From a checkpoint of a small transformer trained on Wikipedia.
Architecture: LayerNorm before each block, learned positions.
Training: 625M tokens, 4771 steps.
Each number is 500 + 25 x the weight over its row's rms, rounded and kept within 0 to 999. Layers, rows and columns count from 0. Numbers have three digits each. The size before them is the row's rms in percent of the matrix's.

# down: layer 2 MLP down (transposed), 3072x768, rms 0.0919, rows 2616-2684, columns 0-95
# up: layer 2 MLP up, 3072x768, rms 0.0921, rows 2617-2685, columns 0-95
down2616 093:498543507477458537498492528444495502476497493530566529478477523514499512521494472475545502537509478473514491490508498469508522473500494480499491501527458503504484505511480501523517488483490485506445513516534532467495482545493507525519494475504498525581534478524512501489508475510499506534
up2617 099:514481493526460506487500559546463454476494455468470519496509547505465508465512487498483490529489536459503472481515506493493522530461511519506496507535488519515486464495501517488492460508478504527573441481488535495506516516466531554473465489493453536514453546518508515521522471482510467495
down2617 101:487460516515532517499524512484492493455508516540512546518488480498472490553492512510522475522505497468509495478485566483522519464506456500517502531473485524516503501471474520477482509529506467476534454476501501465523502482495485530471470521497512524506483502461522452504502530502479511501
up2618 102:504496514465523499478534507499498508521472517512524488530483539471542497505478493514553492511529529476522524530525490521475541486532510511482491454525510500456517461509501518491488521483478498508454517579453502513466525484473494468435472525513436518514499518498516475538483523516497517570
down2618 106:478483445483524503472497549448516533532513521456506471539487489495533538511508511468484504475491482508512512485479544485522529511484539515506505527525494536492456510483500505468500530464471518523543540506497512500518470528544499511444476498455481561500530474488518482490502451465465527476
up2619 104:461472472488435517486544463494473459478509532490477511523488481462546460489408519509498481526502493537486474460538505508476533497476509479514460505499565493495516505493496494509473498548500522512492506495490533490486512499489509514539466515492550534490511493495476492499510496506487538469
down2619 104:491522504512507499521486560431493528499501455477510494492522524537504549515475482453480506492490513485459489478473514472498456537487485513488518488480458484505515471468502478567526503562512499538541483529500483546499510557507508480515518459492485499505431533498548516482532520494475482503
up2620 091:486552510519517526489459501507508502564484508475512496509497485537478513496541542483497486471494479534507500502461497547517471519484439519511488505493455451466503514446507479463477499479511499465509514471511515518496509490488509509521523516503482488563561529510503470482495497505474537505
down2620 087:470511523501515514538511481515513492480509504498497502516445519501490521476480462517520492481446495501541509533459506496519496508488489514491486508445537471506516520494513496484517509509516517470483508465490500520506478489478495487470464489450532479516506482511491525509508507480499473529
up2621 096:517472476512466480501481504541504492517541499488489479529491469491500470465518530534539521533537492506478504484495486498517543472464508481506516453509471464510504503475509530522513504498469466511551491482494464482463547527560499548493464484456488499551504537501526486469481433500532501537
down2621 097:508521466516504492452479481475506490451521496497520547461487488529529455463505474489581511510466493477496520478475510541499464528549546493468488524510446496528464487520537465490481534499531529533505491456517460488469520512515515493516504480535488537527482498475521491464474509468520454530
up2622 102:500541507494498538513528479489470509489487535476548478480544482464515460514493474520466483480473469501510454537522478522538502465512527516523511469533495498518539476456516520533522428498459474455528510500472529475481481501497500527459502518495453527521485477529454464471504512470469525496
down2622 103:524537499496493511560521517476485547471495510440540492515459478537506460533499504461466512477497477487467462476514500544528492530491506515520482442539477521475497509492573499495547482507458475526500513476501497519510535518537515477497542554558501492451514531472464530514494490510472522472
up2623 113:502493502519491465506550498459479549486477504454508513499502494549541529508504471473500487562507498517501541489548506520475509504502530528490509490488532486543484477511452498482470541519497475497580533466509525521519497460535491538487499500505460462503487522519510473486520476494517537495
down2623 109:481479504468473473504512500469539510512519520470481496536454531486490579485510513510522492520475512534515492527493520551510498499544497487472497507457501490479495516472490522503488443514524498509482545520478485514506518497514518525556478488557500480516509492513523515478541490513515514472
up2624 109:476517491486468537521530503509525479480492507550512512554490468477489525494489448506464474520490488498491487523508503487525506515528523512498495487488502490525502472495515516471529531471464499533530510514505494524511501491523529509469527503455496503478485503544494503488509466478505481472
down2624 088:495491511514533444503505527533526479498503459510498476499471470528483496503515508495491483484466466517510486500482512521506489506515477494485498458514509470469494494531513493512485524498472505450485447499544526492540532517477519456486510484524476487493531528454525520494498520535501553525
up2625 101:519533498511517510539444487517496493527477454489471522504473531471501507472499493481508500476519486510484523519480514487474499421527490520511496510479484522529516521512507481505531474454506500465521482494516497508524519501482503501522506493489510463461510481530504531498522538510505529489
down2625 099:520492535516498440475491517473481509475555462482497465493482533462494509514504489463516451502544479511474479485476497470478467470507512460490527499506485507430493536514519471509488486520527518498483498454484469535501524455494516495481460495529510499499526533538532509475539510541549495475
up2626 103:509450507493467497506494466461490567490511483490485486549508489489479496501501523500455467478498484503485460463557483549520490503467476489462455517483475488535494523487470487493509544508479487505536509502515564470443455518465513489518491518492507516488482512478531502517513512563465458519
down2626 099:478482523480449496478468480512516506515476470535500487450493452493486494507505460537508526509493527533491532493487485504480479478516517514522493451468498511457488526520452540484527544503511487505519482468500542518516501523512477457495538541558525514465460466494540546514451521516478484519
up2627 100:485531509453474516513505538475491454481483482521489536515486498495480482521486507490491471502494500459470500503518544529477460477463481474473487488551450506481485543518492537471465516490525535507484533554522505493501512459499547523501508542517544500476480512500484489464535526531514517494
down2627 095:529504492465510506486503547515498472518522531513501456470499463503496502452526478450513567482546463526524505477483525488473555472493500491497503519519464466502555514503493479476475530554479507456519501516506514467526512497502532492516524508500499507460534513499455471498471476491485531553
up2628 097:513546457490512485488511520502470492540483492484488490502493490478515499497534524505502568533518510509509528511481531483509514499457548481522512468503480467519528515489480476474484495475492512517485508495478542527461494473522484487534458511491505464465517512487474493477553505450495524515
down2628 100:533490453443507540485520514504535526529497481538495497516499502497453487499480503501503528522501483523509520496528515524481495489506559490488514516467514519491514511446522465509529518504456500471469474489500475539519466436489512501526473509477478495519495502516536540464500490504534489483
up2629 097:511491526483500417496576508504529519563480532529485430518499491501517516525511467501546495479496472496503504497492544515534500536503495492497538480490511504527534510566513493525490496496504545532461544475514489479487488509552524495503515476526537481485513520492509489513498518478545527521
down2629 100:524515489490483485497491495521503500491497485482496488456473491497470440417520455477498510473473492515495517500505523503516439509464480491459539498500518535509472540473539517492483492526512485529508475479475547516490524469450496457517538481516475541507495475512524549496497504492495504490
up2630 090:493498511561512512542518456545522463489484510447495464495513520498527515510496487562506484508454529495461514536516498509508435479449491497506473492522509511519485514551473524477502525513484533500484501498459484476495548462490488464546519479511491460498505481486455513495460485515547530507
down2630 099:496494472511460509469480513489532466542501524512476488461484499539470510487493508468487518521483511505464488516558490503511478527480504460513515523514497486495497514498486552509507522504487536529492497491526493452509547527458505501480527466500526469506512514464516538513446518457498548504
up2631 109:526497479509526490483462470479538513467545483493494491531515457485498516483466456467487499514515463511527500495530518504503511505504504487450504453488540517488521543476480512456488506508516500498497489502475489533478482504536503517506462475450497506503427497515536512494493467469493531511
down2631 106:506527503520486536516499486525477488464497466493560478513497510530516537496542492497508513516490490547544502504490521493496488479499471481509503498520478533474535489480477546482459494513524506506481449497533475505512499525537497503488500486485494513496540488474478521495538510508504527474
up2632 097:491485516532531512543494508479515484476485488534511487468549515537508462508469492519497514523499494520481480501500522491477516484521524442552495519497489513509545537490477512458492501485531488525486495521519502531522464464514515475516465479481527513484471519491441505483517496512483526474
down2632 092:506507496515507517496505539488513492498479532526489507511465481511527540525503516498554520470510462497446475490519531518508534510482522508504515494491507477502518472483472539493461490486474468545586502489508489530491541519488537534503529518480479495501482471467479512536526511522487499508
up2633 099:416502543513512517530521491525516483533470487525487496518527479485441489478518531510502465509477471481562501520510494455583481544523502523501529467486494497504517495521526522450507464503535477481526505501527532486463479461495459507530460455474518505496453470497469508529491490547513484515
down2633 093:531514532499503500487456518513510472471504465466518504507492524513513495484476483475506476497513515524492522500473516497526507469513504472468492497484482537512526561494519507491458431484491535519517510496501490489500487540483534504523481505520474465521548498515499536536486494496491509473
up2634 101:503528519464494513510488516502497471526460478514543480457516479473493486516502478464474497519440514555502444492527478479489482515554481477464477502510537466491518466460509511540481525500493534501508471497542486476474520480486483495491500443504487554521518517540503491492496516494505511548
down2634 096:519501520461520553509457516469510494532484500506527509487514509518503498548492508499505490487481543499525457551539506516466485522495499539508511494516503458481467466505491542476501516449483515518478531512524496503493532463539496499514503502528472506526507486504509505494484477491480532440
up2635 097:488476503485513472540515529519501492496553478507542493501482508426474485536508517461477598543506521525541507456461436520497491449485483533527535533497458495511549525517492507514508509506523471482524497489490502556448464511516491487523470467495518497489465533510518544527436505488460518492
down2635 099:498513450495547471493495509505507453535535500498525524516515546452501514501487509494496566490509530516499487495489510479538470488540530488525501496458506513560473507504473505558531507522482467495520436482481517513496556482493517519488497499511484485436551525502499555528458520479525480515
up2636 100:528529524498517511483490491505534455459537489529514466501536520473451483480519542475495476502501492522507499493478506487471499483517494512488515487517506482505468498463512525477521510511505521479503454441507512502579523519525490521454465493473543486530533489521539526497434512490492470488
down2636 100:462468479504433517506490506442524515473502494494493514495492507517551512496482544498463456503502469488467491498509526502482543521487503504541530492484479509481493539552491494511485466507427523452506466493517503503514481512521479484494511460454518473425469490511499506457469533533468474473
up2637 109:507514515496483471463492525466513491451506497466500507537519462468513501482496465507482465473499482482510453516457512497470527544481522492491481441469495513513480455516486446506496446476475485490522501459488499530563454503480490531489501473478542543491491511506459496544509486559457475471
down2637 110:496510532511471452543511488470509504464474460507523491503458493510473472471554485496498511494513462499454521546510491538515541447446464516520495479490501501486500482495479506479475514540492483526492513500512490458511514501521492537491509514513506521515516466496545531493472510492525440510
up2638 092:543518480495476513522497506487500541534462561497500499483449509508522510476469498459446532491510495437528466483516490494469476536511487458493466516512543476488450478514493516510512536533569462461512479485513482516509473545470508502503497472466528470504525551534486528452527496527504490508
down2638 100:533534516450496529521501528473523496489484502466484469507509490482473491440508534535460444502484471537485489511516496511493473530502513493477476497463520504503477495541491502534431543519473490520504531522450485529483502471492509504568529546514496541592456497473532487487460546506526528515
up2639 109:539448522506513540476467489537501506472464507504474523506482496537560457488470493554506474482514495518487507511505527485507518481530521453461487508512432490488557558489508522524530496503508490488459562490491500556495494499472492474471485485473531450466488480504471500523525468509492485537
down2639 104:480482551494558519513502524543518502497532496495534507495495501463535506498520495503513486513508518511508480468504494537462527508507526555520491522518482491505486553509482502492526504494520498505469549493447491504453514514517532470519496484484499496492516493508521506529548484553556496506
up2640 101:490491504518499538441501471529491474486474503515525523486500473504487477484494474531526498515491489443483477493493460493514503518523519506501507530453465520513423520503512551485474537509494516546504490510484472513507481503461506478488497497490458498476453537452507498493508477493497468474
down2640 100:499465501532478506515506510464551490486497505499514527519479488457542478488511518537495506457511497549527502478500480481499511512477524519520489468485524480481499556472502496478547495544489494485498488505517491547487520490507487538493510543473486506526500510496464505500496498484489483468
up2641 100:513488519476483487533508508508524495472481501512516511467528548507482506454493505489495484524489486489460492457547480459496572524515525505475519507452540479488509470489505494448495537490456485483533485515512509539548466469509503501470509526495491457470481497525519541479520479514484512495
down2641 093:505479489507511469551465478493513527508500564458514484466475523522473553502514483470500533539481517523480484506453539487453566473494476469460488489475503462512496529478519482541479467511517520495458506460471506510476531489519516493503478472516536495537517550486492530503494487512513470500
up2642 101:492459471559528484450497509505532493482462509521486456482531547455492476489510512521462447457523546478513489505511498474520524478462502499490439532470539485482531504494489538481522518453487448496473480506508457483476527545502464502498459510501486498497495451512490498518539493509491454543
down2642 105:500502484537461496477530489525502487509501507435514531458536463476488525496481500515490472472472474495509524488444459463519499512501546508527512506514480440506502506494494465555511551434512479502463525499499509514496533502500495526456507510487454476483505498440522511481511483498481522492
up2643 100:489508493525500469538522477504511521528499491501491469516526513518487511444520502468503499501507481489451493512526519533493494441470478470470473450541493543515483494553520519490460509494495468490481513505555471509510477527525493483483522501482516508483518430532535506464494506449485550502
down2643 097:513509500525452500483507493455536522510474485506488529535496474490530478482519547476495456479481500474464466475460497537470476484474538533546502491471506473492467462472507516504528501482492469496461480505486497476485499520483544523478466523464514473522505534497466536490491507497515503496
up2644 100:492493518547484507496534476506477505516509501521530472556491521525482493552494528481485492498538460528490517535519477502520465532492512468485501523491486494485553481493468503521498524466482495515483509477428524466487486489484513518466534506502543460531511457489505510495543494479509536480
down2644 101:516493511508478497493544490476485530541480443507501471511501497494506493491498509517512469518516475466509503527478510497477537496474498515510462521454528497501507521492507519519506488531511468522529496532472495462512480520471529495489527541499461468461526507523514496511490522491529496483
up2645 096:482479486508449514505474479520446512461496499522494510521464477479504472528501521485493479494514552513477481517481559504497464533520493520522463508517539500482493537533509466470537501494498509497520538485535471523472553495467481522518507481473497517529475497497459458489502498479450497463
down2645 096:507477517461501496468494485498537504498472494476478461531528491499473538489479474532496493479459480491461555529486468470529511472492409529481501514488464472522500512497508500507529483507480507528499487495506502516511497472523501494537479491503511523551453497537504520543476501493516486534
up2646 092:489472530506535495486513500494485519490458499486477549492503497459531490517525504464491488489492485521520510527513507486501500543484535465529494512524513490510476444533502551555520504510503491540481496438496483472482509511511498507484524490456541539532544461437499468538508484490489505544
down2646 092:542532492503458521503494521499479499550473457507508493497507517527538483550556535478490432541522516559470502510516479461521516511480490549463501492525525524489514486519463536460486496511547470500486524493499512530507513425509486549465478449477490488438493513500527460514555484500481462480
up2647 106:485489482483503499489473542523504504483500449504470502509504505520456467506457512526458463509526485461488483510532484524508512555476536486554489508472520523505475492471518502465514477556479483519524494513488510519441525515491547518491468520513499511509469465488509426494516488491503499473
down2647 105:499476468505461497498461464490562451502501477500495554505456442517517485543529483522476506508528506497474495534454451488475506535474469497508512522518465495494476516508490527500452510484492488488486492520488532454444507543478501482477512498494516545490513486521498494500464472509455539482
up2648 104:508497492522503514523520484480544530523505512498487491496511514491532484507482476508475524480468481509476510475514499510442502510495489497492464495509516496508458458478465444446532482494500473496538491495517534506553478522516511464544491523519464475445469517526527516517485508476489466493
down2648 108:527480499510469491507489521491479487522506479484490528528523495493501468452532494501529475533455507492516512495515500473516472481510508477495497488505500506488455520482516514490515483451495457523538560530497500515480493513502521512459551533510447482465483508495511477442460436499479472522
up2649 090:477501464464487506464501490497520479539492469472480481520498491533524519513476542550490475501478534555488505484519474492479514514529542525485547477519490511483508469494523488483492479493508534514489481525487486455472522503483475475470477499469504514503475515483526459499525479510502505521
down2649 087:488523522475507493488495491501498482529479482517534459499525501500570497517510483564513531544542536517508539442515525481493510498498501450551522540497507500535579471501498523501467519494500559457489497496498465496545486497505521529511484508508480534509482475523506541500514470503486531527
up2650 108:520494504446522481472448522476464479490530490506517480485500503511510515476504533511554485525496482475528522498507504513505493526437501530497519488508471520480517477505527484556502473462477490537490470551487494482491475475472461494512485452486482510503487532519464487531516490525527510528
down2650 105:488507513446507481521487494519483529495483515460512510494497506495458508490507480504506481479479473483462481519455478494508520457450508491490500485497527527458488503506490516492482460497458528501505493515488524522506507526492528509478483517498495485480485475538487462511473467464509528483
up2651 086:531518505470530498467456459492496501550531520512467505515496486459526475485479506541496458459473525457489546521505523460531521509470520505509541468485518480521455515498545483509519436477520460537477447564473547529518502453508532494478468556480420489501533527496476524497496480495485429551
down2651 095:534537492442531495501524503505473459539543538471541457485509508551530471504489491443491470512477567474492488539468498508475516570497482561515529481531519464506482507509529477504536539487496465500548458484474492505499496487511533475552475497419488472488572492518506502496477465483524463489
up2652 094:486489505490514526467484485499524487487517526464497514487524506522451474460510506494510535534519493489529483464513471541526503506433526486477519501491477525491507521506531497476520513517477564511506530464497520532456555498467499514495531498429496508520486526493518494496485489464500541505
down2652 094:488463506508512515493454512487459518480526526496495515501497505483473465491534529494461521499516484457498488505530491536448507511495526500515488496491481507509497521498469568503540462480425522496504466486533524489506500469507489510479485452461507494474501536475541490484516486469497523503
up2653 096:476497506500525488527525478481460491494541538504459534515480496487551471477532477518538533437532559542483514514499524464498457524442506471507499507493493542504475496501538533452517479532511492488538487459493496524539499514506556486524500492491537455482530497518490507469506534525468503494
down2653 106:459514487505524471523464479471535470511516504470481522487486526519519499469487531498520507512504465466507468535477515472527491505528490482524539489476540524492488493518532497510481488480474474489521490512526463513508536480505568536472476481501518480475460472502506509471514492500524514495
up2654 100:522521531495466496493488471478454479499470510519497506541530502480500488525514490496528435481503554523531484512474524543492537507505509477496505503548494496517483466507508483470503540500517489482483501534537513497534515475499532498545503480483532518484498530529530482516494510503484508485
down2654 098:497505484481501538487524518498493502527518466526518536511479523449527523473483549531506471506531511506518454543488468538505525432494483487511509499547563508475471447532501460498486489520472501499495527486521502516543551457510506496534468485494541526484518501506521485508506516547517477490
up2655 100:500476500491522497524525493464486508512459509463553561467573516531463470496488495457546526533529515479510468493523524479523449550504515486503542468479515488471454501513548493448519535498489459481506481498539493505490515506458527479511502521537495518492528465490549552493489506486519483563
down2655 104:530442503552507463524518465552491494504468494531529559477508529453496490500464485501533555500537507468524504482548498530560491489542495496531521510520506490506501503482489509520534540507505510473512544531510503490466497532509493573522464493512469494519502485482522477466488531490462446466
up2656 121:493506511516498488501527482489495485475516489499524524468497529506536501475487488487496480507458480490505478538510496513518509496479498540497518489485524522498532554553564465458494528497492475467529459509503460480488474509463522530529500480543528516480508502537515472506495455473479517536
down2656 106:542508492509479470487483510488485558532463511541509481518458464521496500546510490510519514487555521539522544441534460507443489465519494445501509528479518488532492459460528502497480461528491487506499529539564496458461535481521458491472479539497430482522494433477509515507504534471528519479
up2657 101:503502482501499541514507489484502478471484520509522508502492504496526491531496521499491529513500512517463479491503457520501487501535537495482520512557505452454486507494523528510487494521466523536507469493486489498486512488500525507477478505548491472496495525484458519546475502510533521497
down2657 106:498489493509464505495484464477524532478514531484494525503503550481457502496516465508499503467494452491511526527530447509517474535520495506499534522420506490479486503527538491531485433498536490495520518497510514513570486509450546510480498481473517534518534500502529483489491536473502501516
up2658 103:474518523465492480500486480476493449499516535489518497510523524479493489513515445494535507539512500466514512485524480497508495539546516510542516487524511454503488482515503517465511460475529507515498472517540480509503529477512476560456487480563490487517486535498516529469484494530502502463
down2658 107:502560478548507466499478501481465524491474501485480493511487470552489474518500457516534521509529482515545491485504488479495486493509489490502479489507485488524469510495485506507526553530510507533486522478525468502518481460517433539504532518548532483544497521504454526474506451498481481524
up2659 105:528471485478497456515516493494554489531509509484488445489518503508523508494464516514456492544518469527485485496511478522527509472518529532505518430486495502460490543518462509474537499521505523525520476485467481534490487463564509531509470456523546479568491461481518465510551480552497492530
down2659 110:540491504501532520527519521511511514486474542507526508493539516499517532514519514533505487511490525479503519552532462541524525535529487513532532458509505519478466498514489541473501527505493514511464461512480467475483476460497576466494535477548530507521514469499523490514472506524479478507
up2660 100:444513499503465523506488448509513465489480502471537512502512495513526518516476507468475512514477536503484508495519488494513472490493512495499536463526516472497506489530484515463491499500526495484494510466506463511480495531449458480453532488472523517480445521490510485525514526454444529498
down2660 100:510568527537499461477521458457516517473494501498502472493453516494489463495494502478496488474470496496522529499484502489489533457559497509508483465483522478475493528454475484497497488509503498487510492529520481477496530549570554504465491500493513518498497548540484493479492556527510507482
up2661 099:511502494509491519511503512509523542472527552447520491520470525545492522524504486484539473499520511497521468493458492555521502522478491520476486492550491480498483501491485499509503510524499499454504531475531520507478473503538562529476505527472500472480504505486511512461521479479485532499
down2661 095:530530495474508521452513482511524530472529465502535458458486516510507458506500535479480474525458550529493511515503504509506516489511472508512521440515501518508525515503462505474491473493451512473496514484468496518526518511483502543502486478557502544521528540527524516471441505519529536485
up2662 090:501514536470420528501516491500543480505448488488551518498534481526534520533514502519476477483450506469521512475502479487517527466529468508517492498513481482484513505525477492493447416485484515467506466486490484503481518538523500459519545530527526485521537490515469483496475479534496486459
down2662 097:494499514506489463530499506521528546528523461496518510492501472503513456473486479497462533478477467542503502486543450514475478509488502483505486469520487521499519522544475547513532486513453514475525545497501455561511509547455504469498470520501495493523503461536519499429474547503441495531
up2663 109:473502480467518485518461507472498479479512504513487524499493536500482502502487472451521516498517480518508513493492528513482488474490511519531484490486514479453526519467473498451509515488518510480489467525456531500511496489542501500539524465523518513466468462484457462473486511496489531460
down2663 108:499514489498507555525524486485498540497546492508510482472524478510529491510442491505464520501515497479515465506507529486440494519476539520541528507493454509464520483461483469512502512492478489502525528562491539433503470496530474506521499483502481493473550460534509481499462487533462472497
up2664 104:490478521501484515470476506525485522500508514511473565534520498445505501479495517487545500500544534476478479482479492480509549468483492513522473522481475489508563492472508490525451492490521482441489498497479556520543490536465496541532512509472499474506507549457498502509488441460486532520
down2664 106:494535479463493503510497482506461502517536478499515546500512510521481496469511518529497475513489469494461473524486481493496508513506514485502529501481502492516495507517513502536528470520536494532486461513496493542471516510544515524539486526514482540437493486524482506473495524534492506489
up2665 109:500485481500504551511511492460525485413501497542495496491504508501476501496465504509558504496492489489470500505476531504519524510485503484476510510514515467514481514510479504542493480549528508536534550487523514508481518516507496496537521508500493508485517481492494490517459539528478508501
down2665 111:529492524466533481442507478539499491494505493491504507510499488487424466508521498477484540474497491475541529517497487456553528514511505536480550504461468514526473520522492531522489509434493519519520512504477485498500497519499451466541508503463463466483466463563462474516492486512504482507
up2666 104:500542497456457478479481493470506509458476497509527511483541471519508533489464506458522451471479533514538461510498468509507478474543504471503507480481437535490472483465534517567517451519479481498463465516524482502493493499495494520497501472482541509509493535536469546471503472493462489512
down2666 099:490503526518519482471494522494486545501474508498471504450571491528493516497464460514537484501558491466550477508516484486488535521483498475484512545483540458532464490463495498474483523506492547503485514531502518490502518512469472505529482508510486473439447514510526510530497528484518509474
up2667 094:486465521497491504488507528519499524506497503485497519539511544478448496503488550473514478516471480500485514506482489472511472452521525546505492479564496457507495491486494515506437475471494452517492501501485526503526482496489516471450492495507473531474468485482490505519504505469535546505
down2667 094:512495516485524460495538555509522549523524514468481529490483461485481507482500548503472490499512529485500489540510500490478500480516516514523517503454477496487520498502502503476510487486538487539492481479486540489511452444480520479498522457499527482477521497476494463538519486513500498445
up2668 099:479501503489460452534490490475484520548525467485479493546502479468482506487514525541489494511525475537513480525471491524459498515540538518483531519529493485495479497496487521471482516507500471525500474505495508511450501533510526496494524478430461547519490480506473504501497503528506488549
down2668 095:492475471473493492462481502545517496499499494472493506480495478493495509500531478539522509485479512467449476481465514526526521475530504504485488518494490487526529513453468495476451529503524478531489471462484522503491486489528491464496505515486496477491539510510500502507473518459489531534
up2669 101:495484473441503502499507504472487496437513511503518486489498495577517479499463487468503533491526517481503480486483535500488507483512537477517510471506519531499478483498477505519511502499497546521504504448513500500480522465480553447516470464510508431463536541540523492512496460506484528459
down2669 099:499513482465501488473515526533476508480538469479493492532455510485511547485536526518522477473531544481537505497461513502517471537521491494524531505514503486485493489532485459473539469481514501480524553520469459453497497517467520511537472500504498456509467516497456492512501508502484466465
up2670 102:487499541541490508514500446497486506445534538482520523545527484452477497457508479506482467462506516507485456535484510483501511502480478507517491524468491510488483517531465517504506504500510558483496464528532491512480481526538475504521506486539510507451496534485546515514499496526473462495
down2670 100:504496494498487537459488509467483527502508525511512515459445490500492549531489456485490501517525513518494486489507489487509486490444472497490499532506503535491510529502521566521495510490516512476485507476500454511493569509553505517516495480512506487469505453471494531503482515486502509513
up2671 097:477487530476490483492504494510492502500507512538546512492506458506542501545501535485492513545487526489539536505515479520522488490498447473481519517567489473533511462480522540499509514530506539518462537475495520503440522526522497562489521470481528518515495500480476485501484503545524489450
down2671 105:479460485463486499493482481543528495529540477506505521475534478480478487504532536504529523489470546540536495504527494576499489481514523480522482460479511487481499479515447445471480501514518546465452496512507477524459461488466492481516491507465472505537522441524492506474529488468560522520
up2672 101:533518517474474507450505465522452527527526506536494502515470479523498543535509502567548520558488506512527471499509469496488459486518530468468497490515505502501524518482485495501490493474536483505521482462475540494521481518523489488488478490472546520527462505501509538483481518474507522487
down2672 099:517542507480510480489498506478531494500529506463510522505536525532477527502485518496491506511527476469496486510517541508471500492520511501515522498464477490490514504517508509534518465543555519491459498518504511478466517503530478497508454458475473498461499509508482516503553543465503524443
up2673 094:475521506486488504499434444503538505527485474507526473489485480514503512511468486504488532496501554485488548453512495472447495489469501491508506515513570486508490512452505476486507527471526499445533488546498455515457561498495541484523480507527437503506486510511463502527522522481523488497
down2673 095:518500485482535504535480500538503473476500495496499469496465539462461425523527571502492533462514469516530470497447505491529521479487531482511489509531516504510551487513496470467475544532492479501454551483501498464514500494509497471490509512534529493475486505535535483494528492476543497541
up2674 095:478490584479493493490491484508470530549520493475509494520496471528515515482505485498528468484493495511507496474496487484532471552483471554483494545500520523557493506477482521509517487506503472537527525522508520472508504478492487544510510507510513490495501553521526505494523492490521484483
down2674 093:509471508507516538464476509467487513507477485491531499486516463486531475465491478502463497514525478497464516514509507503499491503472460498476477443494530455519500504516517482504491505480483510483503507534512530506546478483502430467555505490458440526495488471529480471498471499498514533532
up2675 091:496510422475471539512516478528523525501488514501522550509484495559480522493501499552500511493522487497472480518509488521507497501552510479470546506560474463488514505479527503479466478487488501517535429472472508474480498496509487504515530497538463438492546520525510453492519455512501503488
down2675 091:507501526505495506483495470507522483501500493543504498525481528468514546542486440496495495540492523498516540481497557455462494476488487477494518485480509534545542518540474493501519494457487468486483550497509507495535486474539484536500481523513460515500478548489507481512489511482504520471
up2676 109:472469451514491491529543490466468523534491507497530532550502476519464469494516494546475489484533498520518478475436450488518475468468508529505465538477527462485511516473523493484512487507486497555509501494436486477490507532536513521475478530512528540491475494501529506500500522528444502499
down2676 103:481480520498480531461516511484443501449518514498493514488493518535485511457566538514514513532487523578522537473532518503491469491476473543491501504486504531446505504529495504495518519474517514504469498493516468504466508502475482465520483457515493515524499533504436536461501493532480509528
up2677 109:509528485487507496510507505444483498469504519497471482467481546529559487530467482497504486523481513532511517535514464528537495485445494544484489491457503489470502545518499541521495517486509483511458498492517485497539527481455521458494504508560494503468505497526487510537512495489451493505
down2677 105:490569479518523500478488516498517495538492496512472531518491436521547489524489514543536531514541487472465501503465549477502498488513499518494534462509502519504511462539489545508516491486513512540559483517483524444543484450472507536506457487502479507484476498495507493466505521511476501463
up2678 093:533482517512508418527499498555515476495478484502479479475477507499459500508462504464494492519513491489535528515508492477496472510504488521465495465482525487485509450475468489537502515539464502517529522522482494551521478496489541461496447521491501504462471498495500497447488501517473498526
down2678 095:500473517530515490484483527533474498528495495511518492519450553520503547507504477526531478467519510499544488540522499520497511482505503536546535471495480507520503522484540501468512542503510536496506454547470463473481450488495546501464485514481505491467503488501501494530529489518507521486
up2679 112:515495512501468554480499514522518467521484550459458505500541490495519493518482516531511537489505457489540541505514492528490500480488502553528531477538517512475489542553465503512479480532502484505507523478496492473450492515500515445477464460541507494527505537496478488492505487473521508478
down2679 113:490490470512514536480484508542503461501522525501506546495521490501494488534474490521498482470479474536514523491502506525525492504543508503501463531544452475514505507489501524505522515527513511534495508488510517513456477490488519482501487516474512496488530549530520490444510518497494481508
up2680 100:533496508532525515497500446525515470486494480480483526489483480487512493472555526512514460498545524484509517489513517502505484524494485505507449481501494508497505497477467538489468503483499517543475498498528499440490483510507488500512527518510491494438470516466485535513526513490498501489
down2680 099:483501517506499533486546524512469546509491473490516469521480513474492508502505442480511475501495466519517515471524515484497500490442465549487492509538522510469513517440485483446452510486537519538486464497521481470474539513483481548479532520488467514519509486487538540510516523480492513522
up2681 105:496526490486483517497519479500497528472507491494526457487539493464495497525479488505508506479506524492495515512548515527526535481513513488505466450531491522480452486494504480504482483510476543474509487497505497513475502486465485491508485478525492498531494505501582529492545518479528512524
down2681 105:521450466526480513502504494498521500520514469505503513475469512489509493441475463467501485516471497514461504478529503459513536494511518468538526482525518512524508439490462507533486506512484503496471489513539463537482480503533494530527472518473517510550450519491515499533491494500475508520
up2682 096:488493498515513533505533485496467475504549527521481539482466487518459485505492505461526551483474494518485496493518454474505430483558508474521514532501529506478514513509496529528501485529509490508506466485484497463477459492558490481524507474514485482498521524517506528517536485496519515523
down2682 098:540513513473486467485503512555590545470449489511495486535542507438497507529486469528505437436478512491504528506487516526462525491494512469518474497526496483556497543480453524502483483509484507502538537477525474494521534501552490552486472509518522500488488491495497525471505510518486488504
up2683 094:491517462521492519503514515543492504542464530492524520514454438496496484498490479514483502507465495528460464518492505497445489488492475495531482475478517511506496474524468473504450538480506451494515502437476450482499531479482472463521503483473500517476498479489480501454527466512546512474
down2683 100:518503500492525511526565515477492482521507494487552506481508494510484498484484478507506502479484512495519510477466471512483474504515493505495468506468533518497513407496487502523519483532477476523495488467516488495496457496480462542500513481503535522446452500492486509495481500436518533491
up2684 111:490468480498473509495480512490507507518509509500523495527501507527538495449512473492496493490502516477472522511475513514478475512507505475516524556533497486505485516434470500463505484484512487503510534457502491524483539441463535484528487505502537527501540539553495466508480502505468525471
down2684 109:499488448483490525503487467474488535510456534518472472513459478499513509450501511509486481508535464527473524450481538482518483491560513447483487502500481488532527522466450497502516526474555450489468530466487456472459508540518503503498545485500505510517520418469500489509521499514484524506
up2685 110:495484479505479496525505491522489482556495475504565487479505478481508475526479496496486502533499491502491503516503510508511509532504486503518504510474474491466475492511483514515529483490456541531493495493524460469478492484514518480512469431442508487511533493495484520511517454516494522549